config = dict(
    positions='rope',
    doc_mask=True,
    steps=10811,
)
Each number is 128 + 24 x the weight over its row's rms, rounded and kept within 0 to 255. Layers, rows and columns count from 0. Numbers have three digits each. The size before them is the row's rms in percent of the matrix's.

# down: layer 6 MLP down (transposed), 1024x256, rms 0.236, rows 834-933, columns 192-255
# up: layer 6 MLP up, 1024x256, rms 0.221, rows 835-934, columns 192-255
down834 098:078141166146119119139172139119174130152105159113096131148134112112115107135084143127157138084100138144134098136079118107164155113122145159109080121129148154092101201119111181155124133149116133
up835 100:127133131149120111114148119138099067120113100134164146117104173128149106147126087127121165163100118134133180085139120162111111110090119117152140116157136112097096113127103106116103115152143132
down835 101:104125137137111090068133171137108129108131151158133097110154140112148166132113111131096082105136117128155105098152130142108114139097160134096138144080134099122150139095136141154169144092165124
up836 099:097127142128130147151110134183141111139152173180122107126159123062186161150136107142158141154123138138131154111110128141118115128115121159105128138112142119154121140130137171133141160184114154
down836 097:093127125136121154130138150091080130148170127134111151101121111137139163083123157109119088141110110108095133166083090110082134127125122136115136115144121094115074123113117130166134088147164167
up837 096:057133134182142128091079147115105094131103137136154157144163155168121106108179129121149101105183143174156138165101082139117140145114139142124171160156143146141119108184142126162095098104121101
down837 086:114133138083137123133114080140123116169122147101159173083142096061119112136135125112154122137096128140108122174106143104094093140124131184126150121121125144099115149143183174137150105115134106
up838 100:160147115144079110083073124107136140139143138124172116102137130142171184139125136156145148119147143111107120120137122110176160097138129176114112160117138136090135107177134162133136145121156115
down838 100:132125140088140116121104151160118137141094098089125132150100093100120148072117142068145105106124144113133131163126161107138163097128110135145091124153122125183133158124130101124128119109109159
up839 095:118146158144119143126097150126112083123122116143120115156122137114153200102133164154133144142091126102105119109158149096174157087084153110102116120130138119174108174123117130108118116122131111
down839 094:137152160129134143123115057117108139134149079107149084134153138138146085128104132073149132111110140133135137149151145148154076122094136135182134122132112115165127114138160144120124144147127143
up840 104:123110142147123124126116143124123138092140123087153110080128120159122160156107111074136143163081141084148116128126180140101137174126133123119136107105131143173125143150119145128123102103166108
down840 101:094151062196099127087111117142123107161128140122091104159128144146147099160151145145092185115091123150083090112114152114150081146119062112135128163151142131122086148120136164138094148111125159
up841 103:128128122141108149143122130100129161114121113125114125118058172116146149130170161141120141142167097138153095125125121088162156158114131128184085135159159156130157128185147099079158148142137098
down841 099:145123161207147133153140132101102146154154125146145095137121126140141184125115105167160162130166138129151140123111105105131152134113121136071104158149133128097142116110098154168076145138146123
up842 103:131132095121145178106145112139115130085138147148109103167108134123144137100137142119137125077111136106182079106110152143169125116155127135104107089124114130149141119143133151090118106107131116
down842 099:142161150115105061134120138149138106100162111151099141113143151142148153097127149132132105111122113138176178135143095111062117128130090109113127154126104170150119184125137115202136130136161151
up843 097:136167149139095094115142127140138156122160110138104169121127097124158092121119154129096153102152124126105181155109139135096137138142137118145132118123109139129118112118113110126136101176139187
down843 096:091116151114158101086137119099168116143068093103148116121114102129097182118160141118161155167113146099129135143132167127159135126165133128124128095113134057169122096138110112149126147061119135
up844 103:094176118085103140156132132134041123124138103157113113095139150159118124135142110112117152126145178131170127140139150173161126121155149135153119165110125096157125174117105129118160129155127124
down844 107:151126139144138156117144121147131172149105149132098111116113106135167102139126150155106179140133140149121104155149137130128126120143117162101117122144169188084126144124110099119152137107136094
up845 104:164161151123132162113112150138163090153168094131118143115104158124141113132137136143104136103138097116160128126132172145097114180112116117129134161141125143135156104151173133133128143132124154
down845 091:135156096100129102133169146149107092115175147115123109108143115108144076115109152178134123106126143160100125117137139116134098116147111114142137160150134067156108146168156165140113131119127118
up846 094:169123127099134110135070136106119123099115103106159110123122155160102158101144136151120176141112142167128160160135142157132118156113173148072141127126128140123144137134119103133131148080096132
down846 101:130116155130124118134111123126160122125172145133121139082132137137124087109131090101119107140156101109161081168102089138184112126194115091102120138121155129145104139133164148119125177136130109
up847 102:133155132141106162112155159106141146144118115092156138169112157156149148147119158158117099145158124132097154120153121116097104135147140119077106126138110103138094127141131105139143132142115095
down847 106:120124128098146086151177123130125143106150180095105132112105127124150111078162171124153145095136089122152177130153118130070127133144105121110145130150171147159152126128168151105127104104141131
up848 103:108086130128105161099135159110078112116134139166155109130134145113110138125148152120178128138157128130138137097115139178150125138167158098099121176135180112147112103118131131106098126094144083
down848 088:138092099162181134119129091155148138132161118096125094146089165103129137102108131108170123106107114137155142118128133057110118121099134182157136141115123097138122142163136146160133185133102140
up849 099:126130184129180114114110121121103122133141142144151138151164097135117149126085141138134163096158070063166155112090102112175116160107149145112132127122159166150144122174123160124170101137096148
down849 088:171112079146115116147117155117117090131157089150135120186140140125168149090100129147140108145117123102117092121148118136136136152152144154133162132171135170128104157107178116117078129115086083
up850 101:165136106110110156179157139134127123065136088134137131118136139123161139171090147114109128128152164106127180094158129101124166088111122098110139130143154110123132137154163135124141097120089148
down850 100:138117143168176183148110131144143176146111117115110135119119153104112139143148117156137145091125104109117149124146129176124127106170162127139104133142081140123104160124116137134158147117167142
up851 098:152130129136091130135071157155055123161117144118140153093156125059169115132152127124113131140149129111164100154137136121109089113134143090150148127134123128135091122120093169132125148121129123
down851 088:127132171154152125121183080115143130121116119127154125158110125116106079138126110145179119102120111155125123132157144110139112138167152116075079144110104151102134113126136124147090121177111153
up852 098:117156132157156160111101141131107158119110171144138111111123166126073110128161081163170119104108153158139093083136177137110094125111134152125122122164145159117137112150134073099159116118090144
down852 101:144100094076141102139102148100124091151086116118103144117141144130125171116133140135130144144093108093121103126165066107096127165139132137135142124098092114126136166123147135172103142137137132
up853 103:154143138101154162135140138145141145131108160105101124143132110079109129117118086148152115126102117142137163166128073092183133143150110107123139144105164089135134130160156110170111143137123079
down853 094:118116166114156153132152119141108154174112120085117113162119151127143091121120095128130129171128150141084106167139141144137096152136143093132089104115132154043144116086146120110082121151109096
up854 103:158097112118116117103138124133150126136125147147144126122130117116138176104132134131140103120111116134107107134119146134129140124096089112169127089096111105141140143104143085121116093132143116
down854 094:115122112110140124142113131103151097140110136120136094147146128110074108146149110170067127115115124128122142132155168129112115096132121151131135140089095115149109137129123175119073131144135150
up855 099:180159105124130087175107163128146115128123102098110056144140112122130170067131142137110128107094161080140138143134130139160153134148119165139146150113137166116122151121127132146098130102139115
down855 095:115143116096118156143120109149144111135124167189130133147137158158121118159131142090143127162138128178186125087137133149128094135148128153105136046141091101145111137147144123116147125117112130
up856 106:097097107115114147126163093143101104096159146144172097113149122131112151121167135087143148170115129142083174131097123159139120092094091100155148160116146110130113153113131149152159128093148104
down856 100:134121102123124150144088145156175150125153123105096104126112110175126129092114153148102144136117146118142044129086151093108090106171166135128137118096126131159130145129156084116114138149163176
up857 095:138122162158175132133115126112141112130109134123111104135129141128151111116141126124095130124104124084147131117121135112125146158170117148127127149140134171155131120125106135149129092160125125
down857 104:096112099111145121100091128133086144137162124118128110159105131145097170112130127131149106140160103180114153083121147108109128110126100118129127159124101076169125148145141099106159110110086093
up858 095:113112136123089099150070129102143138088151080116148168149107123123143145114122120097132114099156104080112142113141089089108121121105118185119169186144149115134174099129137129145137123159143119
down858 093:085118108108158120091140123117130137131133136115078155138119117141136098137116151150141177134132122123107121173143158158142100127082154102146135118068124159101119151124124126108144121150142120
up859 101:132112129168142102092150167115108111123089085119127119149070137133110138061104130090156166091116139067123116149115139144143128140106130120108152160160118157130150125115094146133135172102096150
down859 098:136105097073141102122116113104166143115140112134121109081151131092135123131124133154136121149152130156158125146136203148115129125157133151166117141132101143063146106162132171122086123162166113
up860 096:085156123106092128134107162116106135137169160071160116115128138147109124149112139122131153096156164124158163114132182091128135113130129137126129142118101150135128138101085080128147100114130133
down860 110:114120125090121170117151154107143167149155134142116104140124095104080123147129140127166120125144152127124145157148175065151105145122094139135114105130111105194133144121133156150104117088134099
up861 102:143133090129134126124134131158128094093121163123137161114092144105110151091129152145157124165144177156142140140166106105114128114148123133112144184109120142152140138133147150131133121156133093
down861 086:107088118144129145055158084120160148108161131081152118178116108087098129119152157142096147159136079125119120136153106142137134102158107154129123117097152131150167138156151101119127151131119159
up862 100:149177172127130110116136092128116125122114102145114115128131093131170130102092126147112134127122107133110108128136130134131090154087100113103100177127131101166086148104133120126159113128136134
down862 095:111172124129090092113113141154164169146144105184111147129142081106097102115073178113157135140131109147149080104143145111139133102132137127110147070104163118117136131127103191116174102139108148
up863 094:143154125115143128130153113091128114160150139161147134108180150151149110137141130098126133160157094134081135094128133120174133148164134147181123140080178135159125083131125116090147101133144101
down863 090:106138134136117145116129078115140123162141108126113112130137137148100109124088108130142156138135142097117098116125099125133128123153119128119122139124118115135129143132098108146119154122109106
up864 099:132103156150131116166121146100119148142081133154108118134110106112135108145128112143100153162118092089124076081107160143101119141077126158121132123127132114154106123181143067120132135101142136
down864 101:154112124131120176143108158165148123110143081102129119130116103134124159129136135141111128132179135144115129117154102079086143153100106143118088120120126125114131088096150159186166147158113156
up865 105:148134131069133132089133157152096111125151106174154168145152122135106127130134170118131122115126169134134133134120109105134121119154129143127081139112124056106142118125123132141073177137129078
down865 098:162118149079127169104139159152121148118125114116081120108120106146093109088154120128107139099114145125121116123142167117104133124154140127093079123123134146153128157132170159142160142069134118
up866 108:126141124127099163161127118132156093121150140108136102099146127084092135095153105160148194144140101115102091160115115116119146126131100118113166126141134143159094136079154140143120097109137118
down866 105:115123113151108127116119160083122156123129113099138119129102120134157161085136123166192163125110109117107140139102132114127148166108146131116143117159127139141164110168156114124114149120087125
up867 103:134146155156150129108129152131118135183129140141131167138093122160183160111127083121136098133138148150150148108099166105116087148124137133116122136091142057106142158161143089130121179160131123
down867 107:167128110074089121112113079093163172134155116123104113091144159151153081125125146105152105112160115137100135101179097158136158079127100138118116134112069104120165115137125139142115089083127139
up868 098:121149147125161166136129188104192168124133135150128117170170121168160166163109069119137143115159121152117138129121139101147139134160129141097148122200127139138077123150125134161144157090114129
down868 100:114130085152117117150123129161112185146164114093117112123149154123181110119148141132150133126105093108146109133129111116124155127102133146167144124145129134158148138116120125097085125132148119
up869 096:105092109143105123109124121132139163092102143129140124095095169118102165145084124135110164143148123118164111124113137095164079123142108093168118100152130110158084118169132155141110129142180105
down869 096:151148132138121127088148157155101103133086166135166073116115160125112119100126137145148130097156136134114134133115144163108119090123087152114133125081167127148111126166123162127140167132124159
up870 101:143176087098142166122133131071136142136124140131155109158108125117142129095130155122151115103158119133158113116100147115109145156140096188170122097160126120191142133157128097124108123153154104
down870 106:120126134127098109132103156109165074156084125150141119131123139118173150122120156163126163157147144110112094135126130135106122121128121123130077112154107167095128185149137162134143189096070088
up871 104:126145115117142108135085157141164171107148108131149162108145128121104142121165141189117119148146144102153135123126137101145122094157082117136122124093102141173149108132084127114141139143095152
down871 097:117151114131074137130159157160131163124139081116183157120148140102168102157090129138122120137153096147135142107150159077147165166140151086149155135138150151131132130103125155128160124120144146
up872 097:104129058082117176087123145150116106139099111129180176159116137129156124131139085132130107110148079169115104163157119140104180124126129098092136100114120109148131138139114071112145125105160132
down872 101:088156136138131093119099152139144117138105110149086132119098137110112111148140114118127156126107140107095153111119126121167103120107168132122154122156081145191112067164098134121177100119119156
up873 100:121137112156106138064109158095144156126163176129110103097144148135150152137116122151134152153108111102120171144157151137139120145160113166137129108118134152106098111107075073103154140132120180
down873 103:186160104133116136178079118115114150099139075178117131184110110113155122136193139152150068122111091114136070142113148130141136128165168083115141116145161139130145119136126087155101134153123112
up874 090:109130185178103142120085099093121120115170116149115180156123133154131146110073115110122099120099093077119117134136124168136100099123133113100144145102170124089121135156128127153114122097108170
down874 101:104143138139143107169103103128185154151074129100085130145117134114152140098139060162112132127164155121099172136138115130119136144120154123146163105101141141096102109156125122076117160123129101
up875 102:152153106096113151090137112146131121124104152140137141135102125133126149117125133131117122120131138139150106126141139132115166138128138052086152163102130098156124122128117125126140112129120147
down875 104:110111127082179111086118138131143153112153105109112121137147130130127107113093156115124099107134087108082139145117115120056092115152161163160141100127132151110112106095125109140138127110136138
up876 104:154120116156116164111150115096077111101095081082124142135117127119136115122164131135140126142143142139140115143113182095152122099103163119143111123159103156140145124128100156128119124107117139
down876 105:172142137114141102115163144148148103131150118145135147113140142130102146111149126121138096113142105121156109127126111118137124099096129128088132131130175121125117111152101164133122139128147140
up877 096:111128134120130112118132120123132137110136127183129126141100128126135175127126100123147102151104130084188102145107175137135139131175111075117107126130109070116067135147137162123132102084122097
down877 106:159125126139145145117118108125127127163116137143156123056081132123144119106114149118143085171097125100146109132155084178155084103164135144147104123140106133109152148131163177115154124106160111
up878 104:120169109147116145080159107154120112147125104101124116145126111122111156124110094119153115102124138134124092141107129135112123080098126171143168124145135105138141103145129131138113097145113105
down878 092:146161164133165109150123163148110130133180146194112155103137134152063143145071159083173132144134130122160134134121109132170130164138148125118111101121124156122130133156145103144128140133129177
up879 093:154152141076133145126154126126137130085095150157124127132129142158154112146134140085133152144119086145195137148163142129136143168154108110163065139127089110147132127175122095111139151141145112
down879 112:082112156112126157113120066196130134168083122125108141136104145109128108136129129153107115146125148135163100118140119151113139097128107151134100098119127170103109136072090101129103100150159085
up880 108:122132118145146108134131132118100107139139099112137126142111131102148093149144152122134210149123160112148117131153144163115167177117114131116153127105109147163135134090162113081102100124117117
down880 094:099141116159107112177130112094139138160161144164131069144134118105144124127117168126117135162123155096103168130114184105117112132090144176155129115106143071132098150106123191159099145127119111
up881 094:132104105139145138149107133120122107134171088125166135131120106157116086169102160074132133142102131091115166109128154094134126104150099127123149224111178136160155129124154105106111113139120133
down881 097:129135134099132127130119168144125105091148146129065155100124142104079130117148137137126110175119160152161114134116148130126109124095122135116111111123082108124080128136143143141126132124144110
up882 105:089099150121127108098097148152106103119101122163111114164130149147138125113133053121103151091170159147141099122135082099143098093145142127167116084062171125126099141139142144129123107144116132
down882 097:150194109129146131110163146131128106130149127107107163153107096107131133146115163125135096147116126101091130141133123131094171160130111140111141154140142096205171124100165132136156149086120126
up883 099:107091120133079104123152104130127146100127124143110121110164136142116105144128169101144069111144144090078103106111091106142176124092150092106104134107087104135157133130165120120116108123135143
down883 101:190111075149137132112155150150111178127087123130169088135175105129109112138117108146141098147174114145134123129118118119126097149143111144150160119102090153165072102113061098086101121128101085
up884 098:142105103130104096116177131155141132153147101108123122162140133182118124140109162144116135096075118137119190161146134101146133165162134162121132107151143178168108141093129151128098165114107155
down884 091:104123155136120116130087166110110088064105132118114135102145178129144079125140124124145114188122158149116144089134123108134117112142145115166127139131155162100128132169080167141133123172123114
up885 102:110133151103074117152152126141150137131158107123170160123153098146160138130123100136133113102122113126130100162100143166062113089132108112153080161151139160132110136111149093102136097115116147
down885 098:133137138158115133124192155088124123129105123153137135126120118140127111129130149130090137151088087138082105153135106100174088118176148116121139102152181150126125121143122167150109121137095146
up886 103:141072136131098114143164124102090130138128132139138170125139111087155128121140139133095128173091150130144137095141096095117100107103124120184111156112130130126142125080132153160150134143135112
down886 092:142124137145160133110114163129153135112140143159123111109124134120102158105133154121142158144091074156129134147173093110155120109114125126141081094128132169096147110142115135136149115117104132
up887 103:121117101180104109130172157128136164096125165129157112125108148128155093134108087101111120072099130115118105143112151125107153148137112113139147103117103141137120173133142123163154097129139150
down887 100:137121147152135115152112104137131105121077137126201133112110109109102106135168144166147134110122133113117149135136106153138113109131157115149140128166132125081180097099164117123081157118090113
up888 096:103149110126096100102174124174141147089166122155095121092146101185123097061149130105132150148138139073126112162124129137153141141080119110065149140104103138144152113115092094138118116102136132
down888 100:130081157169144173128117138120157100136119130094117124134117114105160125140143139177124123131136110134083162118145121136125173124124094122099120139140144140162122141102119139123122106076112116
up889 098:116123098095121121180140132154095171084144131118132123120145141098128114122156097111165119131133125089145123163146129077112121168144151108148150103095174097122090078113136145164126114077141153
down889 100:149125189177145109098101091119160166153110093156129123111121118113119126134101147137135158129133147146117163108135101152186096134107139130112106109141118133130110133099168163109114132117105144
up890 106:116135124118176090148100124133107095118123114170138101138147149118128120117119142121106150149141117128122142117163131131132109134142108123137143139125149141132095122104164086140105049116148091
down890 085:193167099134134113077114127137148134131141124174142091122125138118117149127130106132133094090105131135138084083095127071185110115130154140137122117155071120152115127102145146186128118125122146
up891 093:161113161110114159124146127144154118137118115132087138119149140130093128122139146135117090091078110125134096110142142116121126144133138111129153143131142142130160076167151176165149101152140162
down891 102:163141092113108120141130141147141139128141146136106134066101127098131126115129126095122139140148118121084141156154085132154104110104077136103137091092127086124125108127108165129130135129123155
up892 102:099124120116131106142121123137154098135113125154116094115124159105105126133171110052080154077118135140128131105079111092136139106124178161138145153102124053111082093114123138134132151165126139
down892 108:128144122128139112115110150138172097116149138125145109100120126081109141097124118093118092122163073089128157143156117085142128149112111152114163127141112161124171058134115137143113137128154121
up893 102:115151116116123116107167149143155127129154099148142159145125162138093139131134153138148118135095118101135149122144113156086117152126116141131164137130144101141146120182117138135110166133155098
down893 091:155141147068130102121092139133102130156147116106097100154149096065160116118153096128111152144154131108087117181139097119155089116158154144114134153099131141117110088128171130143128128134128109
up894 100:138138182109166134081150098142122163141132141126145112130174209140094164125132102134127116135107115174119105107128109166116094126115123076139145128107099114089151154122147134137139152151131106
down894 101:144135138097143130122106164143153148114129155155121140115106124153154143096116151149103117153095189126109135103111121109111115107150101148106119115136116103120145121105103156117121136106110156
up895 098:160085146131134112120112129151108123109131116096078126176167102179175133146108146139104141126124117095111096176112121110161148133149085132121114109131087122157116152102151110098126117129106134
down895 100:137122127115146127129183118147146128148120153135148089101103109074095099118154132125145093140143143127109117136147110126141155107106187127140127105099125097134096091125123130122095124119117116
up896 100:126122151136117093144123136100148174126166096136147138141151133047158130123113142149142115136126093098110174096114106143139155152145104090123149131091132126162099141120135137123131115114176116
down896 099:153124119157150155120141118107169171113114062184158138062128110100128102142155075136147079145133127156150189139078078099140154104103098113126125137166118115133108128147137140166096138126112136
up897 104:148091161140136153140137137155141118130111126170144133146111121153155123115153105130132161123131145096145116152098150112194131128099152125183096136159115130153171136172098139169115120170152135
down897 100:125122127131151148125168148076121118139094099120090139131115138117145124110122133098124151128191125124108133102121128114137088155150159112130113120138082143086155153144126119148108126165145124
up898 099:154157096129075162114122119128102106138146108134113129186116112129119163112144134139117113059168110147139089136105137110150154110144185098146164095117127102157125106087131170152068130153121121
down898 100:112094132138149134134121146126163155141148143141172173113164161142096145140118127117147127156120139108107144100203082125156079144117112201158164165107098113135108178165125106102116153095128129
up899 097:145117125085125148140131164113110098152089133110146162171123108140195114111127151112136105126114141132097157130115138148125140146139113174113075114135095123142098116160094108136108145110111155
down899 094:113098101116093124143122135133160159146132123150091163107114104087125116127157099100115152157155131123148141094186127110154169135144164079164137207118123174114122140149135114109119127155151119
up900 101:096155128111116118147131132138159136106137098138155118140129141136136131148142111136074110165091085146095155154146153098114129133064145172162114128142100121161090118136136151159133120143148138
down900 099:152135118140128085134147118137106106112113127125157155111105127158141157123127134166123109101071147158158131223132123136131127131090071084095113107132105151142148114112082134116140089168130126
up901 100:089123133123168104099171118141145142104094128132103123117097158178163116151125155140178124141108080101131108098139137143130140145146129159111128125109116139144119120142073110132098116098133119
down901 099:135177129131151153111103149146102125123132122100128130158094103164122128148115125141098179151130146199103144093133126146146116124160133091098106153100158123134159111160092164094137157147071121
up902 100:148084160104154112119124141106131147141151118121123159126115119154105076097109118108133150169156123134116114138141131101083105183118121174160159116140105159126135146143104151110111120126108143
down902 099:150122126111115128172154143112120103111139131081094142118078120114100103127132118134111134148130144143128143156150151108112126124137163155087137129143102129104101138085122133141125114117124127
up903 097:097140156146080107172131148121119145154124140108094152129153122151086114134141131086120149141110088150152147103088088131144160128129172115141111102105148130147126086130131122124192078137073136
down903 093:166089141142144163103141103113103136163145137130122148121082165126128104125136097136140076120135154124122127126125092095148137086146159121121171077121165156098120124130073104120148118146132176
up904 096:119150158136153101139122129145137146136134130126139133157102119160095102123064138160119175132148128153097085096113080090092137132126092100122116102172128120160100120132155109100142136128123131
down904 093:090140126076160157092147125082127106090172120148159147099064135124143144137126131085144162121144091137140163169155145170130120139128110142124127156085119145127157141107141088126092151157125139
up905 098:137118142106105193173108111122154120092156140147157123155161153103144158142148104128161147126146112142176111138152182099161121158170157155170088128101144097178156085157133148112114143157138146
down905 097:116122090152150129111109099072152077142123113115089116122112156110094114099118136144092130139162166133158150097137102133117118086132110083146137094091105157120153126177116138142176091139124126
up906 097:123103136147134071149108120127163147167156118114092151153150157146138135152154152107122113105105104129148094130127107123145113168103123123096148099147134131144144138130126118134071122128135150
down906 089:151117122108164128160191111113168153122140144162123154135110134135117088114107118165165131160113164140130106148145140139148083111121099129140142119130083112125132145135110169148127141093167147
up907 098:118150118138139119159100101135117114121132125146171170135158121161150174129126129154136202143131106150146109112122142162150156136194151107137114136111122120159142141169104105124104146123143126
down907 105:142106158135104121153143127088168150108131158108131108115108129126150136105117124124139122102138129138104154106104122117128127137122130120158090152140147109137142133104154134145159124101174111
up908 101:099156135171139148099192142116123128116170121145123071156119118164130126152120159150105095147135095133106154119080085132137170130150104136121129076157121162112095154130131129137122139116126128
down908 095:166135090104133103093104128144127123159084143138135158155127166090124101099163124118143167130120135123151095144119168109175147103160123133097152129111151106136160136132100146105137115184156129
up909 100:155133097133077165104117156164147140106146158118129123120085172100140135119125099162087143128139105120104103130152174061158119082125143110104140110093139149114109165149135124146148124149129104
down909 101:087090136167165131114129102132114069134131136136153138151166099107131121101132112126104092112126089124111133134092115141124166163151129153130076136178152137157100104125135096147131143129154129
up910 104:112100130154090120119124115127116182149061126151143130162161112101142108142123155106160126142124161153136122162099175127156152149149147141137130133166145104137113127157143114124107087139133130
down910 102:134124114144124126156143122146145186110175146130175170109112140109138155131133136153114123142109117141112112129115120090114131089078151144118121181131148111102100109186144124108076150163098117
up911 097:117146098134131128133107116109135111104160200169172114163135105130152152084145102132136158116138127163130092119138168163104133122094139105092126182141089162111143120162091105104108095124169133
down911 107:150123166073117082123099124141105091115111106139145127120136116142117116148103085159111098138140157106121142183144125170133083122121112099080133107154119142112137099127126112169162116129164142
up912 104:153159121144103126130125122134133152125160148154093125142152150129116130139100153116138126141140155137107074125066124146109142105156111126097142118104129082114133099125155138091148174144152135
down912 098:139114118148144139121137092175129134118116090135169106132090163127113147156114089126136157085086151110150121128116152140123141117104111134129117121180146088108152153096162096079092135149147134
up913 106:142115107093103123095121128131099106118088146125148126141135125125150129121155096124134141163124173157168141129126111110121143122142110130082145091119157104139133112110149178140139103112113148
down913 106:171168162140101125127115110190083114124153128155089110112138078120125094149113171135119130127163112086086088152174110171116166129128129178111139146093107138129152115142097134135175208136143134
up914 102:145160118167133062134138123175154160143098122143138102120114173096108148146181168160141121156123191146116157159131116110107145124098122106109144146135100135151114118150095134165108116082148152
down914 088:128143141129156105131156136113153121102117103101144166130129151106142136131102138188097108147130156088130088149153135159106111157167170144112132173098129148147132119113081163151152129166149112
up915 098:087154107093106120147124134128151146126120115088134157129130108128146165130112119162108112106144115124140125118133161127137096143134152140112139105144139155154142120139108127161141145113145082
down915 111:132158151112134142090138172126140138134103109085098131099111147133197134156174093129157110119119091144182111129111102166126132122119095149126151116115136130145130123100114094147144079133128138
up916 095:171101116117136103108163128146112188119150136150054137123133117113135173129105129109102150098147098183106137162151102115118133177148119110111135119131137161154127121102103101150128126102119137
down916 094:162099153074121137152165129159126142124114132173123109134123156064093125103127113157182110179136140132122094156188137161149095099101159074151080125181128113092169140141128167098093116136143121
up917 103:149151104143092132145123139119100098129115084116167111124121131119128140079124159132133119110094095164131119181118094133141167096115110154145101112144156135170158137166153123103129122108136143
down917 119:146106157131123123093162149126114132078181112117190146101106152100114157122177113109116139158133124152125135114113113120167142137160120124117163118114131096125123167139133145128149134124124118
up918 095:169144163128187125149125117130158083144187132084105119119129153107137129082145144107107121112122105144148172136176138147131104134100110137114138130107132135104163129138149125149134134180146090
down918 104:096088162129085054110126113130103150157097122112120139177143112169122081137114127142125161145082127077132107119107116154149118104087186129149127128135100082159108157134113111082172122115154166
up919 096:106143100102114129158128180105044136122133105167130160142128128169129129138111133117127151106117103132154145116131138093142145111114116120112135132095123129151140140143126111084156132145107131
down919 105:119158123150130128135135095120128161093150101126139097130106147116133160166095089105111109145122174135111152167179136149118145146151114140136127120128106163172128095136101112124126134118133151
up920 105:101113133104108146156144129155120115102133109136117146103146159126130113103128100098086125149129114152123156127097110148110125162113139138113134112109122141131129128181107110149111102129120114
down920 094:126091093132101150148139142153123126133084143169175150105111113105125154095141114104128097134124149093094147140084143131123117118159129163104153147127126122115158109160110085117143118105101112
up921 105:088132094098103137122077099132115103098129108108142096113101099141117151123098114120089129074170082136115151109124127107099147131121153093165112118129127144137158105160109140122139093177101107
down921 103:086100134138117089166142147104164122132145111174140124144178148082121093116124124090108110124167136104120104116142114111139114130120146121142112130121108119146150127138109119111149097134136117
up922 096:100091110077095164125157133120164090166135126098147140131126118102105105141142142138108119094123118128101139165150164114107126121140119150180129119084126156166124147150129163120127094098123123
down922 114:130127134124105128173164148112154131105111129144136167138086110135080162140144101144159126178129126118139159158108139167158154156118099105143122137152104149122156125181142133105139127112142119
up923 094:154100149179084137141143157106140124121113108120130137134162147139138152120142118148105141118116137115107149098142145113142081154128152133134185143172111113122171134156132160106123110145067169
down923 101:144140166147102185114120141112156147135138165133131093121125123102123124154081120131103118118119166122106136149117126129110130107146143152129123189094127133134139152125142129157146115155151142
up924 100:136162089163147120123119139108139115129131145099126112071130151161107140111090127120106095183137130111165122125109119077087115088133140134161137128082125073094173096119087124122110119124118122
down924 102:099139159095087150145107161140143121135141129174099113124117097177140130131121132142140153156146158136105124130120129153164118126146107145147132133158106154127119132150120134140131159187116127
up925 101:078137159139104132131175114142116114103158098120152080142139157114089179133164136172142132146140173093103175139166121116133157108135159124114147107109129126113162113148118080122103137111103138
down925 104:126142114096135124129141096107169157100121113177116108091112087141084118105162124152155134104120131169138150109137122159142100119116162144129130131099119188122097113107163159161141152135168122
up926 101:118134138113155099174111125154097129104129141126107138176120144126095126174152110124130119134121115147086144167134164152154138136163107113161138104151153115126179105114168100134163128127141125
down926 104:106083125113125127104142107125142103157144122149120142099139139127137180127126162145156083143120111165142118101124114093125115141092140141167128144068119084122103153160089123138130132130096121
up927 099:178133128127091105111124124185136163167112112118154106139144142116099097115106119127103149117118121159136150130127143120110142158099132104138128129123132116152187185126066106125123085117117112
down927 098:134154084080164122125143137093128117130148138164157114164112142123093111142119119174157115143115170154164121134064136102145116115104127136120156126124120099162113092111127171164150115145133121
up928 095:162146132121120075159113148157093127134117143135090100140087151094139106153121176131095099121145162110101104146135091105184119074129170136109130131147138106156151122174096134130152134145143128
down928 100:128099088102144068129118123114148128110130135142116149144158100142146162132103117137081139163092096164155101126142137114110186145161125088125153095170146150131108091145092156095155150108066132
up929 100:149154136150101130115141132125141134099157131091126148170133103167143151091088124064160131085124096131158094096128157122131173112128114132088146094150135091107128129143093143147168124113139096
down929 098:083126161075149118120114086124168171141099097175093141141113124126126128132125125119103125108156162087135169158156118099125058157121197102130117105143155119136128147132160117119130153154142141
up930 096:089162148127166141111129166112118106125112122142083120126128166139148165103142122133124147168143167110129129160120116134137144135147114111159058179146079102118123094153113153097136112122109127
down930 099:153116135118154135132103178107096120168139120130112141134127129141132145095095132170098141144174099151115095125121129126177107087138116191136119117115169141099107125146149185126151103118098146
up931 097:076116125070107159130174066127102170116116103098147152132133133160141099135154115132133112096158140152126091139148150137132157138138111126157147126134121130132137136118094119095135120143158116
down931 108:151143166140134151121126124143116092148100145133108152138116149211115108137145134159126166121117154114110131138139121171137124125154108167155082121104144127131147097126168137081143129084139140
up932 102:103144128159158141154132113111092131099143117225102115136124134104126082133131159102136126136126135109101116131095116117124102129097112088110139154107127096152106113152122145170179114156148138
down932 086:148138124123172157132138107117158113100139094078137103110089138093095121168089122141116146131111113112139114179091138118128100063154142127133090100139113118143148161103113150146131176127132148
up933 097:150140120103120096083131116144163136162089086116183089145123113143125147100139179155152158118121114116115130146129128136107099127143110151147109152093155084137102134148084152124114113114121127
down933 103:110138118168118097135134133086142117152092158131124152196118156128136130125148068086134165100111123163091120179138100155105127135121096132146113119119101175136121129102138130160166143138112144
up934 093:131112133136141113099087088148125119108126117108119141147144098145113105161082124179147140142114128131141098118095130134107110109133107166089126133114133136143124126133158104127166108161128125